{
  "d_model": 256,
  "lr": 0.00225,
  "lr_head": 0.0116,
  "grad_clip": 1.0,
  "decay_fraction": 0.684,
  "final_lr_fraction": 0.0,
  "seq_len": 1024
}
Each number is 128 + 24 x the weight over the matrix's rms, rounded and kept within 0 to 255. Layers, rows and columns count from 0. Numbers have three digits each.

# layer 16 MLP gate, 704x256, rms 0.0926, rows 455-518, columns 64-95
149136126121114100140123130131100143172130148093123130142118114131117126096135115112156130103100
144136117109115146113130094075126137156142127123115134124167081144149100073096132142131128129103
125136129100173171113116095130107099127120143113100145127137088128134133126119140103153134130079
125186145127119121127153113109134130166100147112099125155104154174135133157133158149172126123094
142113149105080183116131142094175146133124146120131137076134138148137128136103082140162123140102
112111109102158121115167147125155168143122122130104109092166128090135118150111124122171159137134
121133137126115115198092159128143107094114135132140135128137145116127118139119125159137119137121
136143192134133110145141099099129169119117125134130143156092154132129133155148127119152134162156
155127114119114171117125154155140130100165128199126146117093107128153129161139161121118123121141
128115063166132112130105124101119105137152126119136159137095133092109128103125137168139156142106
131096119144102094097145136129099113120129105104127167085165148107178104155130097142121125114144
161181141164100080134122131069124111119142100159154151084146113157085123153065191113135095175114
146152096119087118129174098149135076147109135142084098123141188143187101118083125173134152136144
098157157104109102149147113114161185122147137143120152146111106109110141149091156089153105135139
114145108157096163150111072099120175128142148113105173100158105126127143132147132142125061162102
114179112125145113118164123129135123157125130095130101108155133131143148131107148099126172111146
158154160154120193144112088076119144151143128135114117128147103109130117165140108121116144145129
176181118135084124139175143105157120150142129161117112153101154136116139121121125135121131099120
141167091132127140109143062120117173119141128113131119105099132129125105131157111130169086131145
113179124166162143085116155110133194134114108152119121150090146144154111134127158157163152101092
147126123152110136094126105121131122106066162045127169093129117119104179101142123185169136128081
161108113138164168116134118137148157154133168126106143100179133142103130096094125118107098143090
169123110105134149124092132114164137125142117157142120125124124147114128100147146143173107143120
108148139134128134122135125101137118144114115108098180134128100118110092119172133095117139129098
139122135128140116133082127140141171095161166089152146131130115133114085137129142135138140126098
124132127149127130141109154106134146143154161124151147107106132130129120160120128128118146116117
116147092155156101153101128095128153131116090123170175151157125078158157158124127095094162102120
134142120148159079147147140098128130102127133126155143128122115124128131154149165121128125158072
166157133159102140101148105117144127148120133121149127115182126134125149136097092121178144147122
152128136174128171114118064116186127105093111106095139147098090127142145133068131112134151143162
138090102108135138158160085145125096125135168096140146091147153118115047136198118101136100143052
155145131110148157158166077135130121109145127138157091106148099149162120127130058143138109146164
111193114140146118175143099114166093150119149131131136106159123157090165113113151139173117126132
184185123092135132115147165150102108198126114114121112123133147127098109092149160157133081147108
138153120122147129164101158149141141118103101120158111094125156115124110155124161148156127121070
140141129109127134126112177137108151178131155147126152133185115118105118125126157123152119090096
136155131159137165143086111125101118129127096143110156132147156120141145161124116093121150137140
154127159086107112127139155099146199111117104104090150150170142169123088110148124131160131134113
110155118122121137107110111179097134135113138100143107119116175093085122092130121098130133139122
103122112116136104136106093126132098149058123089135162115143098190116158162134126135143109129104
163131154141145098097105108090153072125102149099087146100132107094133121117137157091153166059098
093139139105101166161142099080128123076129150101146115118141141077110137146134156135138122113083
188152123093082153191152133139117163156101113120119108090129137112115106143111117117122103138132
120151157166169151149120145095152131110129108135123103070138113118100055139116122146133138143167
085090072131144108147139120096167113164122098113118126125122174108094122100104141073144136081146
135138102141130111125126139088131117170113189134084130120135179129142121137118148156136199104081
148109148122126131149115108147115090136147125108128126128146100115125156114147131120107104127133
088162153122145115121170074060173131123119122098116117138184137131127088142156131128173111115101
143141097172143106096121133127139124171122154146116153138106098144130138141117158158105174142132
161089133100142161089134099063126130162160147130103091114156143149118132126113189121108121096154
100135074108126119143161136115151109140115098130117139097146099097123150083141154137129134100061
103133141157125125162114108145119145072098079182145150103125175146118125150108137114110118123147
149160118160076172115138125082146101112120121155150136149175110132160162132108103113125109136175
101167127155144155100160106144152147149179095116138138124145122197132117083154133113109140160115
146125133161128141204114119104154122173146137105104105119141104124136121154136163141122142113118
140133118109138167146143110172112127108149151140115147131149126145114094102093095128139137167147
121163134135089144136148118107148094111104138111124136149175157121138148155122111141092140149098
117124122138129127158146142132128151127120113104148096088109162117137097147096136139156138109113
153153112148123111138139130121137126122116116121118165096163146136126107155133140148131123157074
133113122136105184112132118117149112147087168147144182110135144164139104130131165133119116154115
126140180160127094103142102115106150133091106092139140102183107122123108120090133122170083141071
100104102162115152137152100144118134117128110128145103151119091114082120163149112128085150135129
128172160134156135139115144141152149168107107078160134130159133143119134118126124142118112144125
113141142087108152118152126119092122185115138141132134115113132123118103123120172112125149109089
# layer 16 MLP up, 704x256, rms 0.0965, rows 455-518, columns 64-95
146097163139128108136095147153134123108105123119117147140117143113109109124127093136115082151120
181117149190131126133130122131132128134112150122117071124143167103108142165144148097109114136155
138101071146112160113148127159121168133141127119079126155160131133121130088109090179107159148136
084113120123145145116108179079149164082138137118100136169155095149111119111105093148102111134141
104138110183138126130136143142137132142137147123147129150168141091144093122184115137118119148128
130120114130121133119163139124097157178163174116102167143153126147190111176159101142131146148106
155108117152111197134126099104125112144142152119150150143151098123113168171157151174092113106148
141150102125088158144111147125102113155121117105157081147158103112129109113120127182132113155162
113124122153144159127155065111109080124110151154093126116113113139100156131147103120137122107131
107107157120149130149155127080107155107154211106141149137138106119124131126114124143153134117125
142140128130103126145133126131170117147095122099155136135123143174147130111138121101125156145128
129071123125101108199124096123163157138139120106129169143132119134105100139080121104165150130108
138122108127148141102111106115136131122105136118087123101165125146135111142157097064155079121149
105163149079093142138100127131102150126121104141139094115071096110117125129139098164094122103109
139093137139086161125092133163167141139152143123120143114089136109144142121108153144119131092152
119135111083115128119137121165127161124174144170130134120097138139177098106105150089155152122112
097120165168101142141115112115104146076122103108104139156137130099160130149137111154156140136103
119141141148131125150138133144148170080142121119101123136088109141109137099145143136100147094134
083119070134120095145139141128122121148112114119125112129113130150144118114094126170108147132141
114081091118103128124132111117133148105149103143122147131157151116159105088081124082168143111133
134140124135138144118153090126132096181144101146096125112099161122103157120120155138120105096105
099104184155116123083126136096128128103100140060160148143113127153156160117136144140145126142132
089134114109146119120151109139144085147159113107095131134122120100131130132104116142074101134137
171182133156107155144156133109123114096118146139101114106139123122160095095158126128135141116105
156139155144140093138152090135119090144121141121112118114153132122142147165129155122168088126079
138083154115127113099089091106097125137130102109145111128138100125120119122114145151108122111129
136109132132135179102151142165130144096127128119105134135098139148159149173117089136111136132133
114159122136121157153126118153122149123100080121155141106136146110131135108109073116090122090159
101095116109141122133087130151127128113133118154129129139079134185105082119150163149094112146158
095151144135136146129112122108170120150156123107095127103169144147093090121114102121115141112135
101137153138121097108103148105098097159140154148107126142117111159079136126124138138145182111065
105128121139080144112118113168130118075143118143116082149123134121149095083094120141088088120160
123122148096130137129110137104114123147149096086147123138147143106077138141123153107153128147108
153110149131128162107121106121111129151155109098128131095092157114128080114115079166095135136159
147127081117110130073127144135138124132105133133131137152174123127135162153142147124104138157107
116142126134129134104145108117082137130163118144144135101131110125147106097111181111130140116108
127158135130112128130123170125160148099136102165132132103122117117127122109128119138143168118122
149108149096109135121120111120128103124100144105137116132111136121100128145090151098135098128158
093153116109122112104124128115138169140123075107153103111102121198138149099120092170143103137196
158136156126144138125171153117110126136156125164137147147099123129165115122106123143137132180126
087148079111130147120110128160081149141140145122148128150122130161135134103131127133134169108103
153114121138146106162102093139105143134153111110157126108124121106107149098113109134113116118105
095149126130135117157104123129140119151120129088154090129118113123167138104078155112142110131099
148090126144130145150174119147127142131167125104119092083084123114069103138082099096130114121137
146155103132103146112167083118125184088139115114133098092161158118147143197148140171147100145115
133178138126102135117130142109105143137127073136087146139138149155132134120137144114099146125150
128137127132103171115135104109148168143098091121115161103133126106156131133096102164114144094103
113144171157146144092161140086152128124104168179097077167149138163109132136099117106136139136149
159098120147134143136083147049113167126140139137102119101102136130133157189132158128158109154102
118143142133129117121113144092135107104110134093104113146125113111129115117126129119145103107135
141172108132100101114157107169110103113121149093148103161126191120111139159086105143116127132128
133116127107087181138114144133120137131105120125123149129120137092122154145138118127127097105111
117123115164122122114155166092130136107126141155153077144108139114126143145144135160118062153103
067119127142120109126141126129103154147157144121153137108125119147091110107139166099100121141139
159112122133143115139109097159120148156144141125142143106134128123124131091163143181141123120139
164119133134117131134128158128128110098117074148134143133159105143127139088129116098111152141156
140069131147154151163167114092099156175133124121106171141161114144127084132125122100139159118186
111150061134160169166089121126129103164147120116138110119122140147136102094143129178120104097146
139137144138146124124135070157137149109134149119142153159150168071132153152111130121149104158144
124160180112163105139104121168146136117160149116120118101146110095120121167126110111146161107150
135111116122150121142093139146110125108139137151107099132115148115121113163145094138122139144118
126115106148140095114142123103107095150128149085115153127102155124141110145175134117162101119103
153128117114176166127114131095086122123152168100150158118112133120139142114116091099160175099105
099121125109167148145124162187152117105132100125118157106138126066108201157108148110160099112106
# layer 16 MLP down (transposed), 704x256, rms 0.0932, rows 455-518, columns 64-95
121161086169113146110147115130105131150130145152133132123141092140114139143136149088142136115174
118117119102087142110106117119138138133120114104101137142162134125165144184129099156165123118131
109119070152114162061163138151188076094120159131152123111127124150112106097113166164135144092127
133123124125150075049130111109129127168165158124097115124099146152113115119139121127152132135139
139153144111107136087108132075109125109100094149126150128133132134150163113118107101120077141104
099077116127138120089069144132085135117129153119117106122127125142129091099124130144065103148117
140144159149121160136135113130120131154108083131155161119110119125109110150146151163125133151121
134159112091112134143143147090178132171155091115151105101163131165139115138130163119146132156132
142138140109143125117166095127140129106168157133147107156123106123104108111114128136091142099162
129144134128123153128155145140113166144139147134149112151118124116138113091097110103148105106166
162112128140113160096131128121152134175089114100171129155156104162129178154148159120131129144119
111122079098107117107097093168124117113131110115140136151138087119151098107095140090134120133139
123130115138186108082093080146140128129136140137128093115084137150144117093136154133107111149132
081143115092095105163115097142087128145133167119148121161156180166146137098127135142134106118100
141120125124126123136113149164128136143133089119148133120154069126094085131134132160132131119078
086109128103083117086129137135152153113155078103186073102193112141099155117133134128136152122136
132156133110119112153154144102070157104126105081134136146086089096156099127135154147097119156123
131164125108153123104144101124111091107156171145104148113153128122132084141105076150118135118086
163174114083154133168112078123124128111111179128154115129132146085131117109125093191179102156141
110112138163133124135100131168102106110123152126133154123125137164185143132110144140126138100175
144119096137127127163093107113101119162102138124113123106078119114102150167119106102118134125140
120132115107140103073088120156105111109174136088116100103145151121152133133112116148138115101125
099133072166095130183159138115124133128082138121112137140109123109121111163146113092082102088158
153091133104169122107134156128093141152122133152150140133137158124155118107143107152115146117139
122151099123151139148122069101179129102156146070132080115130138109150156164148154129149113123133
112118133143173127136077129121139096107114134109116117127129111153130145123159145158108121153102
114126150129112160116162118141089080130129132120123148110158098146107152177095130104107116151106
157147176133128143154139154101109113121157143125104114132160153139115128144117125153164140148149
148180150132125091155179135101122184123124164157114134093115119123102130118121144108115116125176
118116130098162115107098111141115146131127102123111149148128150129123096102090128110106135128143
136146090199087145144109050109131116152144106109141113109175126121152144158133123150132136160109
115096113130140113121151109120109136150094159130119146106104107124121118116116120118094152130102
130128067077142161081112125143085142135115149118147100156156140131080129113157158129144119172151
134122115106148109099127119153111113086150109135117110098128129091146131069146118143112125122116
122182160102144109132112166113107132112099102124137119143114135108122090133144152151172130130126
147104124118142122119121137096166154111126130109176129129088107138086126145156125128159124144106
110125139124143143147146151144122168105104126119108140143122129107135116152093151083126141133161
184117134129138087138138120158092130145135103069117116106132117113082119089124149135090132154151
103097068116126108141130108101167164157135090137143118131146138160140129112132125149114129123139
156146142111136175119144123193123079143136132117120158120098153107135149143133169168101158145126
133158095123098125112095147117165141119127130153137154122148129132153143147108141124132128151127
194103195127113131141144130119103125139140152131119123119115144148117133088163112116134173095140
156118117124103156110142143097116138133103128169096121133134134139123129140134109112117121114134
141092114131126112166155136138095183134135112129122165129107111126133134109120088106112104134133
132149159098160141107149130116151091140112160160100114113121185141099098162147158174156138102099
184134130117088133073170146094100106191146122145149155131182081122139160150153126104124123108148
146115139145094154163118105133185110103158112119122118136085163155099125114132123124135129116105
079110092107149106130112141130101140172130114132104164169130098130141107127129154158121151157139
175063122151103196129116159091184117091085102132125097143107123156098131105120139115147130095146
118153127110127138091122163144120138128121106122133168157139099090111086124135083096113146129093
132138105151098132126147094094191148129120134125133119143097166151126158104091165124193175140110
159177133129103085167144133167135179128127161142116087106144105105149133177142111121134106128115
135139119175091136153138143129102125127081117124122106109122078119131155131135108121113108166113
155114112125127108101089130096109178129118110147107138145166160113160146136175133112111122129146
111141096099151155128138109102128142110106128136115088107146101147144120105120180185150098148135
124098143131163149151083168144063126104134130132123124097126133105134114148123156150135065124135
102127081125096119098154128103067094157126100165111119114121101130151111169100109125118131144140
119180124106155127080098125156116118183109112120135109091155158127142098087149114101139105105128
162138136152117090149139133118119167155122110099127137123144146140126160140143114123132135154117
154124114124091133120113102145133094177134161131172119143137106121122091140115087134136120088150
126125136124133118135138081102134129120113153139154138128129130078085151143116165147146122131106
128138088083158110128154129166143111144105103095133160164122135156085114124127164133128131135133
090099119096115151159113081125115136132108116118146166143086133075164147098146124080095142134104
089122083144167139138146147129146123136143107101170143137158123105131149139121057126129116136122